From a checkpoint of a small transformer trained on Wikipedia.
Size: 8 layers, width 192, 3 heads of 64, vocabulary 790, 3.89M parameters.
Architecture: rotary positions, untied embeddings, attention and MLP in parallel.
Training: a variant of SOAP for these matrices, 158M tokens, 4810 steps.
Each number is 200 + 40 x the weight over the matrix's rms, rounded and kept within 0 to 999. Layers, rows and columns count from 0.

# layer 5 MLP up, 768x192, rms 0.286, rows 182-200, columns 0-191
192,184,232,221,199,184,172,209,156,264,178,197,231,174,177,243,191,290,176,198,137,210,229,246,273,155,210,170,251,196,220,173,136,197,158,158,151,221,269,221,203,202,157,238,235,185,274,212,188,186,166,117,215,294,228,157,170,227,219,142,177,180,152,160,199,259,164,185,179,152,282,181,245,238,185,188,191,236,183,192,137,183,204,230,154,251,257,194,171,191,236,147,189,266,176,234,230,186,216,248,133,200,163,201,190,212,146,196,183,154,206,238,155,181,151,172,209,225,191,272,119,193,155,193,244,201,238,172,168,166,134,219,218,199,206,159,219,227,196,214,243,200,186,202,215,220,162,232,130,200,247,235,234,184,215,197,175,113,193,218,224,160,190,173,207,213,195,284,131,208,206,145,144,203,210,71,269,178,241,143,184,160,256,271,202,160,135,248,222,226,159,260
233,206,231,212,191,192,175,191,212,198,220,233,182,155,222,224,143,237,197,236,182,187,151,183,251,207,275,194,184,193,138,183,209,184,227,153,176,218,279,172,204,238,187,173,172,279,269,275,161,237,131,128,250,172,180,192,247,242,253,89,182,223,148,156,241,228,233,169,205,144,227,228,204,246,177,232,168,272,168,195,175,204,144,175,226,168,134,174,141,230,253,215,126,213,269,166,243,245,208,177,182,201,205,225,188,171,220,191,207,217,212,221,189,167,259,199,207,220,168,180,200,188,119,242,155,231,182,140,231,190,220,228,231,304,216,195,169,206,278,112,206,234,175,198,144,208,182,186,237,126,219,199,130,196,178,161,248,161,256,168,272,200,173,242,102,209,191,165,163,182,212,168,206,164,194,261,176,154,170,135,199,142,159,123,265,174,209,215,248,216,214,215
211,223,146,223,151,186,203,172,247,149,184,126,237,186,229,175,309,181,240,161,208,213,220,179,159,199,204,204,145,205,165,200,170,180,247,194,275,224,209,253,184,164,137,235,112,194,265,221,210,238,152,246,178,189,131,224,279,231,264,219,168,221,249,168,226,151,79,146,222,155,164,196,208,245,241,155,201,226,259,244,186,295,124,211,152,143,198,163,192,260,151,203,214,202,275,136,147,191,168,204,185,195,161,252,181,214,211,143,281,175,159,152,231,200,195,189,167,277,194,197,198,183,143,150,218,208,178,220,237,209,156,173,208,226,242,273,165,223,211,165,231,223,157,200,190,214,174,174,178,151,223,235,270,205,202,142,237,214,149,241,234,199,218,195,227,255,235,206,184,210,192,268,193,281,140,221,193,192,217,150,190,183,241,178,130,189,126,253,209,189,230,258
199,191,188,205,266,213,188,172,207,192,234,169,182,242,136,191,186,191,173,207,130,186,198,224,141,217,181,179,191,215,211,195,206,257,200,225,279,179,145,157,188,200,252,191,224,186,196,189,219,231,159,213,116,199,158,272,295,198,169,172,172,288,190,175,178,260,211,223,229,211,195,234,161,231,259,254,185,207,221,188,273,170,158,182,233,209,265,207,158,190,221,209,151,147,208,191,206,236,208,192,153,121,273,200,235,300,187,179,245,107,151,228,181,234,191,187,197,321,224,124,270,257,194,274,209,187,157,265,176,178,218,266,158,182,213,200,241,191,160,186,250,158,184,186,263,217,229,202,253,196,258,247,229,127,219,150,199,248,158,230,166,209,154,181,174,230,221,276,305,225,197,175,160,219,219,160,177,172,295,213,238,168,153,108,151,165,214,191,225,180,193,169
272,199,209,213,233,184,163,210,137,213,175,180,224,200,162,155,195,201,201,202,195,160,137,135,176,173,223,299,231,167,212,155,172,235,219,83,183,185,179,123,190,163,213,214,222,161,155,307,194,213,171,200,158,177,220,129,268,240,236,180,241,207,133,236,221,196,134,185,249,239,216,235,182,232,149,188,141,235,249,172,244,215,210,217,234,160,203,174,182,168,191,180,215,202,188,140,175,209,259,183,263,232,230,190,210,185,182,255,209,186,170,173,184,240,212,216,220,90,194,175,167,196,169,178,199,194,182,152,190,220,96,207,190,224,241,178,211,229,144,161,228,235,187,219,272,113,198,229,191,129,214,263,231,168,207,134,186,251,152,137,189,173,233,205,270,269,173,208,259,244,163,160,182,215,108,188,224,220,262,162,226,175,240,265,268,263,184,209,214,159,61,237
207,149,286,216,202,213,281,185,297,223,271,166,143,165,229,253,179,168,161,94,218,197,256,179,208,139,165,167,166,157,158,182,124,168,173,150,199,227,159,160,169,266,159,200,133,204,276,230,270,248,167,234,180,222,247,174,183,219,289,184,218,167,247,202,197,239,165,256,168,147,168,199,218,232,193,263,207,165,148,249,139,217,114,264,178,142,176,147,233,209,200,228,250,198,159,182,179,219,188,205,197,139,210,137,210,133,162,199,213,86,237,311,200,165,162,202,216,236,122,140,209,249,140,208,230,237,274,221,205,243,199,222,160,183,224,181,235,188,162,192,261,184,181,215,167,146,275,229,248,175,208,172,193,200,171,259,214,167,249,259,180,238,136,225,214,158,148,163,220,184,217,239,257,147,187,198,219,286,237,222,274,184,185,238,124,169,181,250,177,192,126,200
218,195,159,210,251,165,223,228,201,129,205,235,220,162,206,211,275,173,143,227,178,226,157,218,226,250,218,178,167,107,202,255,155,150,224,154,224,200,226,231,161,216,219,219,184,162,192,173,269,261,122,271,219,172,227,215,98,205,150,138,191,141,284,159,137,227,168,228,221,212,175,290,252,261,186,264,208,131,191,213,218,200,292,258,261,167,286,156,187,204,227,186,225,251,205,150,259,237,211,137,183,218,164,182,194,255,210,214,201,197,215,268,255,233,272,218,230,239,217,194,199,238,189,230,171,145,177,174,135,152,228,177,202,198,199,205,220,80,269,198,173,160,209,230,200,161,241,196,211,270,237,186,222,200,208,161,228,278,198,196,155,204,174,295,146,126,212,221,241,166,173,117,202,247,214,180,67,222,226,136,168,204,245,273,104,194,119,259,151,245,169,196
157,223,165,270,219,227,205,167,238,150,196,253,265,188,190,227,213,203,201,179,186,223,179,194,190,157,202,190,225,191,201,244,238,157,182,187,235,126,213,194,277,300,195,162,185,182,225,207,178,262,250,235,272,176,214,182,161,190,166,198,155,223,194,190,180,137,283,162,182,186,162,196,190,284,168,137,112,222,186,209,223,118,183,178,205,179,184,167,159,223,166,141,147,267,203,238,155,193,275,198,148,106,229,194,189,169,273,230,243,229,255,209,210,271,172,200,165,185,185,252,224,185,200,217,180,225,197,233,211,138,189,205,239,173,213,209,259,199,203,268,216,230,174,155,219,208,127,226,238,221,159,205,268,204,167,163,177,202,199,228,208,228,204,169,175,176,224,212,210,219,129,188,167,217,242,129,171,215,215,252,125,191,165,194,151,240,212,204,184,233,230,248
151,227,201,214,221,131,266,198,182,212,202,194,203,291,147,177,197,166,175,254,241,163,261,245,204,238,228,191,171,100,215,282,173,109,185,210,197,180,247,215,172,209,157,181,227,178,244,176,241,128,134,107,267,200,291,231,231,200,173,160,145,179,189,159,197,234,201,167,179,187,269,171,169,150,170,207,214,125,174,165,215,185,205,205,229,181,282,145,197,207,167,238,238,229,217,233,162,192,243,229,206,118,150,208,174,171,149,212,205,184,201,194,197,228,239,216,163,216,181,172,229,222,176,203,249,246,269,175,197,258,241,163,129,200,216,200,246,236,223,277,168,181,169,164,231,145,191,200,126,228,277,161,217,224,226,158,246,192,151,200,211,180,189,222,174,185,181,204,271,170,175,212,185,247,167,169,213,185,213,183,209,184,223,203,130,188,167,262,213,159,235,212
270,236,223,195,213,169,250,227,267,263,207,224,220,151,190,232,203,196,246,186,170,173,223,231,217,141,200,224,244,204,191,227,235,227,270,150,167,214,202,187,225,287,165,196,127,213,188,217,167,159,222,177,182,199,218,138,195,162,156,191,325,315,170,100,168,244,197,220,153,221,130,263,225,148,232,204,203,172,126,174,190,171,182,217,164,165,139,235,277,230,220,200,207,200,272,198,160,109,265,189,214,227,137,146,235,215,233,160,217,249,114,215,245,208,232,169,195,151,194,205,227,181,225,59,241,268,172,183,232,202,126,132,213,208,156,223,138,197,245,209,217,291,288,236,195,188,166,236,184,176,191,246,170,164,111,209,177,172,157,244,215,167,141,247,141,120,210,190,240,187,209,161,134,169,209,179,234,177,218,213,222,181,192,202,122,146,173,260,180,306,184,154
223,243,193,222,165,210,196,181,236,220,279,231,219,255,243,214,167,189,244,217,208,179,275,219,239,169,207,189,247,207,225,153,193,178,205,111,195,242,226,181,168,233,169,170,207,199,176,208,266,201,185,162,161,220,171,206,125,200,143,144,222,198,173,184,185,218,191,183,231,209,151,245,219,242,245,213,285,215,168,245,216,201,203,225,205,150,260,178,253,186,221,183,235,200,226,76,123,200,219,160,160,184,206,175,235,178,176,251,131,212,224,203,196,177,154,189,171,201,197,173,232,227,219,191,234,178,195,210,136,190,161,146,144,216,167,139,204,187,240,248,268,176,226,207,200,167,174,151,150,231,281,159,215,232,106,166,227,252,186,286,181,153,256,186,176,249,245,203,146,175,153,235,181,225,202,122,224,255,201,156,221,198,190,127,251,164,186,246,110,186,171,176
154,255,182,271,221,216,153,178,203,185,181,179,205,213,213,221,173,178,109,247,161,154,192,166,139,193,216,266,190,159,198,193,162,185,203,227,200,218,216,202,200,197,224,218,231,229,190,244,150,139,213,224,260,247,290,240,213,161,119,195,248,187,207,127,188,223,244,173,192,199,255,196,121,233,202,174,224,189,145,185,185,161,144,180,185,217,237,196,156,196,178,212,288,152,213,206,151,171,209,225,195,194,252,189,210,255,240,197,239,190,184,207,262,180,128,260,214,192,262,172,319,203,206,185,163,202,200,221,198,227,194,214,171,152,178,190,212,282,250,176,199,167,199,248,110,210,173,247,225,256,244,128,147,173,207,225,163,192,86,190,178,166,248,193,198,176,163,283,168,133,199,213,204,224,185,251,244,160,313,178,184,228,169,209,209,207,138,227,227,187,211,144
226,285,237,172,157,263,251,225,180,207,207,145,154,253,145,145,201,192,231,300,257,204,249,193,154,169,195,254,175,200,188,187,134,247,169,210,187,225,223,211,231,186,188,188,207,176,160,273,166,268,188,165,162,119,258,246,206,243,179,189,188,208,184,173,167,252,221,162,220,176,171,133,146,170,204,208,273,260,192,222,217,232,132,178,269,185,200,194,215,214,191,284,160,202,284,145,216,118,186,190,110,127,138,158,178,228,215,226,212,198,246,200,208,220,203,299,192,229,158,208,219,169,196,199,173,163,273,167,222,243,221,170,216,227,280,247,160,216,244,164,172,241,184,205,240,217,192,153,224,213,194,189,141,200,291,171,170,248,191,244,299,192,214,189,260,170,184,179,203,198,172,95,170,193,211,188,154,210,245,228,156,236,202,241,176,160,202,209,156,210,168,235
255,256,254,217,289,199,315,168,149,203,189,219,177,253,247,175,223,160,194,238,247,189,197,193,179,195,194,166,166,273,203,147,160,179,234,228,194,211,159,196,189,169,186,248,158,199,185,207,139,175,214,165,177,164,156,201,229,207,185,247,196,218,197,221,246,185,175,227,181,209,76,267,212,220,270,252,222,174,102,172,178,160,199,83,251,123,239,210,227,191,186,187,173,112,132,216,226,139,295,124,126,228,138,279,117,186,202,249,210,234,215,128,213,234,287,223,215,188,226,89,182,219,180,168,279,304,222,138,154,198,218,171,245,158,198,240,173,199,193,119,211,223,198,233,223,191,207,112,200,292,213,188,230,197,124,140,169,151,202,200,206,233,156,144,201,242,197,225,148,198,211,203,261,170,159,243,239,181,270,214,234,109,248,292,172,195,133,188,135,194,186,178
207,159,209,201,147,190,212,223,153,146,170,197,154,139,236,160,231,234,215,260,113,167,209,190,177,151,258,209,182,197,143,141,171,192,180,220,261,135,205,258,165,233,129,229,198,183,236,221,227,138,129,145,195,184,207,232,195,148,242,206,221,284,130,171,149,267,215,287,172,242,248,161,202,251,236,212,174,185,165,153,174,106,258,125,213,256,224,273,203,208,253,206,174,213,317,203,221,231,218,178,197,149,208,238,160,191,234,243,202,174,216,206,238,143,159,207,245,143,268,244,213,210,171,231,212,95,185,167,226,266,156,148,220,147,114,244,262,206,276,196,178,198,167,156,197,277,167,207,225,151,222,227,228,215,197,172,183,208,247,186,184,173,235,167,216,272,205,244,173,228,168,149,143,240,229,212,120,163,178,273,211,168,179,125,214,201,183,259,252,204,217,188
190,114,211,163,282,187,156,199,307,272,204,195,224,228,214,235,149,145,232,234,243,254,220,175,147,192,172,195,191,147,210,216,161,209,141,155,84,195,139,190,182,228,251,189,217,199,218,232,226,211,222,259,228,176,294,173,129,184,249,202,191,207,213,240,178,238,178,245,201,232,170,191,189,147,184,163,258,161,99,204,184,211,215,183,188,220,128,214,248,231,175,156,172,165,194,173,258,176,183,151,174,191,225,179,193,220,154,234,196,245,185,261,231,214,152,234,254,249,157,111,178,225,188,280,134,160,210,235,285,231,159,172,218,259,162,181,185,176,148,296,232,147,203,158,184,181,179,209,217,212,164,226,179,205,226,220,202,205,188,211,171,163,235,188,213,251,192,163,214,258,210,115,265,200,183,206,214,219,217,257,248,270,242,168,205,168,139,190,196,207,164,256
227,214,191,251,217,152,215,179,122,223,230,205,131,217,320,212,193,234,184,193,213,212,294,173,287,238,185,222,276,180,251,108,232,139,210,211,227,206,183,200,290,183,150,233,151,213,202,244,215,234,219,265,214,184,251,165,237,148,211,184,184,164,270,198,125,215,132,208,241,207,273,185,188,235,182,236,213,277,219,195,164,188,228,170,206,133,242,177,82,248,192,171,188,250,169,165,175,204,161,259,140,156,183,186,210,208,249,216,168,218,187,238,190,206,211,203,230,242,168,213,199,169,142,196,206,221,179,213,221,175,190,165,147,209,215,204,144,199,217,232,210,212,199,221,233,171,251,248,205,140,181,240,217,197,190,185,103,157,115,209,193,190,231,191,242,124,218,227,215,145,176,224,162,248,226,180,147,201,220,151,167,194,254,195,235,216,186,177,196,212,184,252
147,229,169,208,212,243,243,172,162,203,250,217,206,235,190,182,195,113,179,238,237,187,208,170,191,231,185,281,228,179,214,195,195,181,158,206,169,233,279,165,211,150,170,241,210,222,227,240,166,170,202,168,164,200,163,190,232,228,169,192,193,223,210,97,151,182,174,207,233,164,214,225,213,197,293,159,176,250,188,262,158,197,208,209,217,231,215,244,218,281,203,91,150,231,189,259,198,204,210,103,188,175,195,254,164,189,213,231,225,182,146,158,211,201,211,155,179,154,152,175,178,119,150,205,218,177,221,203,152,208,252,186,261,190,255,161,210,208,254,216,188,224,182,167,188,220,196,233,95,203,198,271,273,190,142,212,196,221,167,242,226,186,235,234,280,154,227,148,201,202,210,178,143,246,192,205,188,177,193,257,197,188,206,199,177,208,206,196,171,173,162,271
183,227,240,268,268,206,238,186,180,203,238,278,247,143,143,242,156,227,175,265,190,218,218,209,151,244,262,128,222,179,225,222,198,179,244,195,204,195,222,206,231,245,187,173,200,145,176,159,229,197,261,179,187,155,128,237,164,221,188,120,188,187,207,269,184,203,158,129,226,154,167,186,194,228,213,200,214,160,218,197,200,266,249,247,184,178,270,196,175,157,215,204,229,185,203,183,228,266,142,183,214,217,164,224,166,248,237,158,248,189,246,224,223,271,178,148,131,219,165,238,148,190,141,219,205,241,236,231,166,279,190,204,193,140,205,258,215,210,140,147,199,191,199,167,161,214,241,228,95,150,210,195,160,207,221,230,102,241,152,205,247,191,163,254,194,171,187,179,221,248,221,192,156,196,223,179,252,230,175,153,216,261,233,126,214,219,176,156,169,222,187,158
# layer 5 MLP down (transposed), 768x192, rms 0.285, rows 182-199, columns 0-191
257,223,140,209,140,221,188,216,223,185,276,220,181,216,272,189,203,136,201,177,209,171,156,153,166,153,195,234,152,171,152,180,185,225,176,156,193,231,194,233,141,146,221,156,183,256,288,172,195,200,213,204,193,158,183,195,209,162,172,212,156,201,259,176,89,238,226,236,205,150,208,147,190,217,193,156,177,205,183,206,230,193,184,223,210,188,167,213,258,129,195,217,237,217,93,250,103,245,225,221,168,224,236,199,182,215,199,240,213,194,206,212,176,200,210,201,162,69,130,190,239,200,156,263,263,200,184,207,187,186,206,190,230,155,178,218,203,219,179,233,189,178,260,148,244,276,161,244,234,208,222,158,198,234,236,200,222,149,282,247,200,136,239,186,194,201,176,216,175,229,182,205,179,266,131,185,265,154,149,281,231,327,193,233,214,221,197,136,199,198,168,244
241,235,177,281,191,221,208,138,216,187,151,277,227,269,251,197,141,197,184,181,166,163,244,230,188,194,223,239,215,172,161,247,170,177,238,156,168,187,247,193,249,147,257,226,216,244,227,222,181,219,191,247,180,187,175,199,192,217,115,197,257,240,133,196,185,232,156,206,180,229,255,221,192,178,224,221,257,233,227,230,201,149,158,223,235,199,225,222,200,163,152,189,222,193,192,140,195,215,268,138,282,238,230,168,150,239,147,92,160,256,197,246,197,232,179,187,161,193,179,169,267,222,243,178,155,246,147,224,169,175,207,207,166,210,193,140,193,186,133,228,126,230,195,183,203,186,201,164,164,121,179,194,145,162,195,216,258,185,203,217,199,196,249,267,250,169,228,213,221,160,201,275,219,168,98,156,171,252,241,228,151,144,156,194,167,148,163,176,203,189,232,143
131,224,205,205,215,188,166,184,233,181,136,198,218,257,235,267,175,216,209,115,217,296,181,190,200,229,181,226,208,251,209,269,193,226,207,204,149,166,181,220,146,272,151,186,212,207,184,207,233,173,190,190,206,125,206,266,227,192,148,271,270,197,231,124,131,218,164,184,185,244,187,145,157,230,218,167,108,241,274,256,287,150,203,159,250,301,214,205,146,226,233,185,218,249,192,148,223,154,249,203,178,215,191,214,168,165,241,177,243,129,180,247,166,301,230,207,150,213,145,187,232,210,205,166,258,183,162,204,250,148,222,241,292,180,181,274,159,159,182,161,296,207,253,235,97,177,277,206,176,183,299,183,226,238,217,147,175,254,266,229,279,176,148,146,187,177,214,221,217,99,179,234,189,264,181,199,196,165,191,146,202,215,221,225,190,230,193,219,269,137,168,179
162,282,248,216,202,158,212,237,206,108,201,165,219,188,170,224,256,164,225,191,193,169,203,235,161,187,143,169,168,205,223,253,187,205,169,118,151,153,270,181,223,198,224,213,241,272,176,184,216,225,212,126,184,240,294,160,194,180,203,245,237,156,212,186,265,187,237,201,226,154,193,265,227,263,169,207,254,217,179,220,124,226,234,241,212,100,196,218,267,166,180,149,232,293,197,140,216,260,217,184,218,183,206,148,78,171,129,246,240,281,69,216,215,217,150,217,283,178,191,241,214,150,247,214,189,165,263,229,186,201,111,164,142,216,216,239,202,124,180,123,170,247,169,171,196,183,179,183,212,252,190,240,141,197,216,212,226,251,160,170,253,338,191,277,220,197,249,214,262,211,187,175,194,149,143,231,170,269,133,262,134,190,272,134,197,204,215,183,195,181,193,206
222,173,247,149,258,168,254,187,254,220,224,190,137,204,262,190,220,244,220,239,240,135,185,218,133,146,182,161,161,161,195,216,199,213,249,218,211,211,200,181,177,246,99,212,247,212,208,176,191,110,218,230,225,95,193,231,194,212,195,212,161,256,137,154,161,221,205,198,147,170,209,175,196,148,183,221,214,191,170,249,232,153,160,161,228,168,152,213,178,172,148,206,173,156,218,205,137,160,164,215,168,150,199,180,195,243,155,297,281,162,231,196,242,181,209,196,138,249,248,202,214,232,244,158,239,230,159,181,122,177,256,226,149,185,180,104,125,253,215,260,198,192,222,200,148,141,274,198,165,220,249,247,156,183,168,179,204,177,212,229,265,179,169,150,177,155,207,155,238,219,115,246,161,193,261,263,224,230,100,266,216,195,269,215,206,165,132,138,208,127,269,202
110,219,204,246,186,176,228,212,250,226,250,174,220,194,155,231,221,223,196,195,180,259,168,175,271,253,241,210,203,157,175,225,182,213,138,265,151,179,131,184,203,111,214,181,242,162,293,228,246,146,181,97,186,292,265,180,197,235,213,181,154,230,155,247,238,195,187,189,168,222,188,184,126,181,167,180,159,155,229,255,211,308,262,190,247,276,235,206,138,158,174,243,197,111,213,189,211,154,228,240,210,220,220,208,252,214,161,218,147,229,152,175,132,168,229,276,137,202,138,229,255,178,277,220,275,272,176,243,249,209,271,208,245,177,197,185,222,208,202,196,213,253,197,215,193,204,255,142,143,195,262,184,138,226,225,111,205,160,265,228,205,221,260,144,235,220,162,244,163,258,190,214,143,202,189,150,142,240,131,226,213,209,205,264,201,163,164,265,113,222,232,98
214,211,168,115,243,168,246,257,200,219,191,195,157,117,187,183,275,205,233,235,212,280,183,187,191,163,148,171,163,148,182,196,185,279,297,84,149,192,329,202,199,176,190,167,268,236,120,197,233,203,168,198,267,217,186,228,205,223,210,177,259,219,159,215,168,239,217,142,164,130,129,199,176,232,170,222,168,236,256,215,173,207,178,184,190,125,258,124,243,160,206,224,191,205,207,235,261,194,168,137,156,199,197,184,159,239,236,149,212,155,218,222,168,225,185,222,214,180,184,212,284,274,183,163,173,203,161,234,195,206,166,205,253,198,198,258,208,229,201,204,191,162,206,208,272,261,213,232,206,223,313,190,242,262,224,271,146,178,200,209,187,170,215,284,181,219,256,177,258,256,231,223,211,251,163,198,201,229,173,194,158,284,214,117,177,219,159,207,165,248,140,214
246,151,249,197,176,216,182,175,162,246,235,147,241,241,208,169,132,181,194,159,234,170,206,177,232,203,177,169,177,217,238,210,149,205,227,158,193,199,243,244,166,190,215,177,258,265,203,225,252,184,203,165,218,231,214,261,168,298,230,206,190,160,164,183,226,177,141,223,191,178,253,258,180,183,215,248,282,227,284,188,233,216,220,228,132,196,183,180,228,260,212,230,235,228,211,183,208,168,196,160,198,299,224,192,132,127,181,174,220,259,221,169,165,148,136,195,249,162,178,88,173,208,245,280,235,166,154,222,155,233,192,173,135,277,246,249,244,228,228,89,230,185,199,231,235,261,243,184,227,141,195,171,148,172,228,146,256,196,275,166,178,211,207,161,194,210,137,196,214,176,189,199,242,174,182,260,259,199,180,160,222,224,130,224,166,264,168,140,202,195,193,225
173,196,186,179,140,184,152,199,165,196,207,271,195,171,189,225,219,242,292,250,192,185,189,208,158,175,216,200,249,185,199,210,155,125,274,173,190,233,265,153,205,233,186,227,195,214,190,191,234,221,203,152,192,272,184,133,199,231,164,239,203,126,203,235,233,194,95,280,213,169,210,247,124,263,187,226,124,136,198,177,140,196,213,276,166,232,232,189,198,224,141,195,110,258,210,200,205,244,199,214,198,129,255,245,257,202,154,191,193,189,222,174,259,200,278,226,166,192,96,207,165,94,231,196,255,196,187,198,238,212,250,168,186,148,170,129,191,198,216,226,241,157,228,236,200,262,147,175,263,165,172,159,138,204,233,117,227,155,214,253,199,167,224,227,71,188,228,216,201,193,156,232,192,265,144,195,224,227,189,170,216,116,142,185,143,216,200,200,217,261,206,236
241,137,155,190,277,249,285,204,211,191,114,177,140,224,217,172,145,147,174,142,300,213,275,259,204,223,197,203,164,163,174,171,171,165,221,215,187,198,124,225,204,184,209,171,209,121,145,153,220,241,153,256,314,209,188,202,157,160,182,176,247,203,176,140,186,204,210,228,185,278,312,169,227,336,246,140,243,175,258,205,234,262,193,205,156,227,322,162,316,204,240,160,168,204,197,303,186,180,221,163,229,154,188,93,167,203,151,233,208,127,213,214,212,214,166,242,273,223,199,172,252,218,261,186,151,162,190,160,115,253,141,208,166,241,173,186,216,160,216,242,259,184,144,200,201,125,127,213,179,256,173,169,178,174,143,250,204,218,192,121,260,156,235,185,109,151,199,223,194,244,197,275,243,199,177,133,227,233,199,264,244,160,178,237,234,232,157,283,151,142,108,223
175,136,214,182,313,118,209,163,223,167,195,213,188,186,221,134,173,226,210,137,195,236,171,215,231,210,259,242,152,196,162,85,166,171,207,203,241,150,197,201,273,271,182,198,209,273,253,263,173,237,278,225,196,162,146,210,181,185,188,178,258,307,165,199,246,184,246,235,245,207,221,141,171,219,240,226,180,177,192,212,252,185,233,236,183,180,169,212,216,203,133,203,166,177,238,187,217,192,239,267,169,185,191,191,183,202,205,165,190,159,238,183,228,247,169,197,302,236,213,146,211,253,194,213,162,196,196,183,192,177,178,247,214,177,192,216,209,160,214,127,127,233,184,233,253,150,256,177,226,147,123,204,138,172,148,279,237,146,240,225,217,244,202,208,258,186,128,253,279,240,193,192,204,158,201,164,207,205,188,279,195,178,138,263,188,202,222,216,249,109,135,270
167,296,182,294,204,237,189,221,170,280,216,277,189,154,192,247,230,197,190,110,219,170,211,173,130,230,182,209,162,217,185,251,149,224,158,267,179,242,266,227,199,197,132,251,183,265,239,293,214,169,239,202,228,208,130,135,195,150,196,180,239,148,182,246,221,216,240,134,214,208,193,289,254,197,112,174,270,243,231,241,223,281,152,197,193,185,156,210,168,134,189,232,233,210,222,189,225,233,169,244,184,153,224,186,145,190,169,230,202,207,333,214,272,241,158,187,210,238,125,222,191,191,34,201,152,204,159,236,143,193,169,178,203,206,238,196,225,148,240,185,189,230,195,167,245,213,257,180,161,242,209,172,172,213,190,188,157,230,226,154,209,228,220,172,139,217,186,214,209,147,215,246,205,186,196,266,143,216,260,196,209,236,257,226,175,240,235,206,117,253,197,246
218,181,219,179,210,211,309,236,240,192,286,191,197,230,192,188,141,164,171,228,207,228,268,234,211,163,186,198,242,150,159,139,214,170,136,241,165,221,206,220,262,181,245,155,246,207,182,183,202,150,195,250,170,245,212,214,256,182,194,211,253,158,168,254,217,221,201,253,218,212,221,151,173,196,203,228,255,247,199,165,158,129,244,204,135,183,285,159,199,245,191,265,169,262,195,184,220,247,189,183,219,227,141,202,213,167,237,245,223,177,219,190,256,225,214,177,205,129,165,231,166,145,254,201,142,194,175,195,148,187,238,59,255,266,157,211,211,183,198,279,149,178,211,246,257,270,141,229,237,215,191,218,185,191,170,304,210,240,133,151,156,194,167,180,222,117,212,261,164,153,108,148,193,276,199,230,212,179,206,241,129,190,195,307,240,121,205,169,205,214,224,161
234,200,193,200,204,176,169,164,177,196,171,281,179,213,229,114,189,173,195,195,200,194,200,184,225,150,187,223,211,98,165,211,136,161,217,203,138,100,138,186,245,218,161,204,242,209,151,191,194,210,229,191,113,278,206,239,261,195,205,246,286,174,148,169,216,174,177,172,214,121,116,140,242,192,206,194,227,235,187,148,260,176,137,278,137,261,173,167,250,178,198,242,215,233,264,176,260,232,176,197,189,248,107,175,200,235,221,244,180,170,246,176,175,219,235,164,189,196,190,232,156,191,187,193,256,164,143,124,312,233,277,284,237,235,205,236,119,208,188,207,160,175,206,242,184,126,215,199,192,123,157,197,236,220,234,176,192,228,233,198,283,177,208,190,192,203,308,158,236,271,168,215,242,206,178,175,170,159,160,219,194,165,149,297,130,202,254,256,223,182,229,191
184,166,197,210,244,204,276,245,154,231,197,204,221,242,162,237,136,173,179,172,181,200,173,215,246,173,173,244,177,216,231,146,142,174,277,187,210,230,283,210,258,98,141,156,206,181,140,188,197,163,158,153,168,182,201,212,104,148,182,202,220,242,150,225,193,205,182,208,176,245,193,264,278,162,253,228,187,136,239,200,193,213,240,107,214,165,267,224,238,180,199,226,123,232,209,202,245,231,264,200,158,182,225,252,225,179,186,182,159,201,220,247,225,216,214,149,249,231,181,227,203,262,193,202,248,197,174,222,182,222,267,236,205,267,279,245,141,234,226,269,194,201,186,239,179,162,232,229,139,221,281,225,189,166,288,194,170,184,198,176,184,271,175,238,257,183,137,186,192,171,191,153,188,236,176,224,176,187,195,134,234,201,225,264,174,195,154,141,235,194,180,133
184,211,162,218,222,283,256,169,241,153,251,235,223,231,149,142,180,156,262,265,182,209,154,219,143,235,181,163,176,203,115,215,171,214,159,180,287,267,270,203,222,216,143,245,233,143,174,187,209,145,253,214,230,254,199,218,227,196,212,212,236,119,202,198,261,144,234,206,202,130,167,138,199,323,177,196,196,208,183,245,219,169,228,220,195,160,195,232,199,208,196,219,206,189,258,250,169,176,176,174,171,160,235,204,253,143,221,139,97,146,229,207,152,139,212,188,208,213,187,203,245,222,257,183,118,207,237,167,163,150,209,216,114,198,201,175,192,178,211,165,292,180,205,230,253,197,138,201,177,140,248,173,221,175,182,219,187,139,223,220,160,234,212,167,214,175,246,239,245,159,259,185,252,183,210,206,204,184,172,159,242,187,168,313,217,238,265,150,166,178,172,185
150,245,202,221,178,165,128,184,193,198,211,222,223,232,187,214,159,190,197,175,172,231,244,199,166,159,225,272,187,232,132,220,141,169,121,144,125,209,235,199,178,109,228,202,201,234,227,168,165,235,242,212,195,152,222,139,221,106,235,303,122,228,150,202,183,241,184,227,184,165,208,201,214,172,172,205,225,253,240,256,194,175,209,166,257,155,196,202,153,247,215,139,86,226,259,249,206,118,214,154,213,184,224,253,182,209,165,228,218,256,135,209,230,164,192,195,212,186,212,195,203,208,225,230,191,232,223,243,171,219,323,211,211,195,259,111,189,282,210,205,254,136,202,197,274,175,219,170,176,246,274,145,169,159,174,192,242,203,315,214,211,183,146,147,261,187,137,205,215,265,240,210,225,150,222,198,180,220,235,203,220,329,204,215,216,168,226,281,240,131,231,121
220,120,290,167,206,197,188,133,163,177,152,215,169,213,207,167,151,253,240,210,157,179,242,221,237,193,171,189,206,225,177,204,188,211,215,248,206,125,271,183,167,171,179,237,239,197,173,227,125,154,193,188,173,254,144,195,192,143,220,230,218,250,237,245,242,204,266,183,172,216,195,189,199,244,186,269,216,186,186,229,167,164,202,142,237,183,226,176,191,201,250,230,229,204,244,222,221,226,161,158,193,198,222,157,191,228,145,117,313,226,218,222,241,213,186,219,169,213,219,186,220,224,188,256,232,206,186,272,239,217,195,169,266,179,223,171,208,197,223,159,164,232,205,246,220,207,180,140,256,186,217,120,238,197,208,214,136,288,267,204,276,203,234,118,152,176,174,182,166,171,188,229,201,214,236,266,187,290,193,160,210,262,218,168,149,158,106,207,220,212,201,177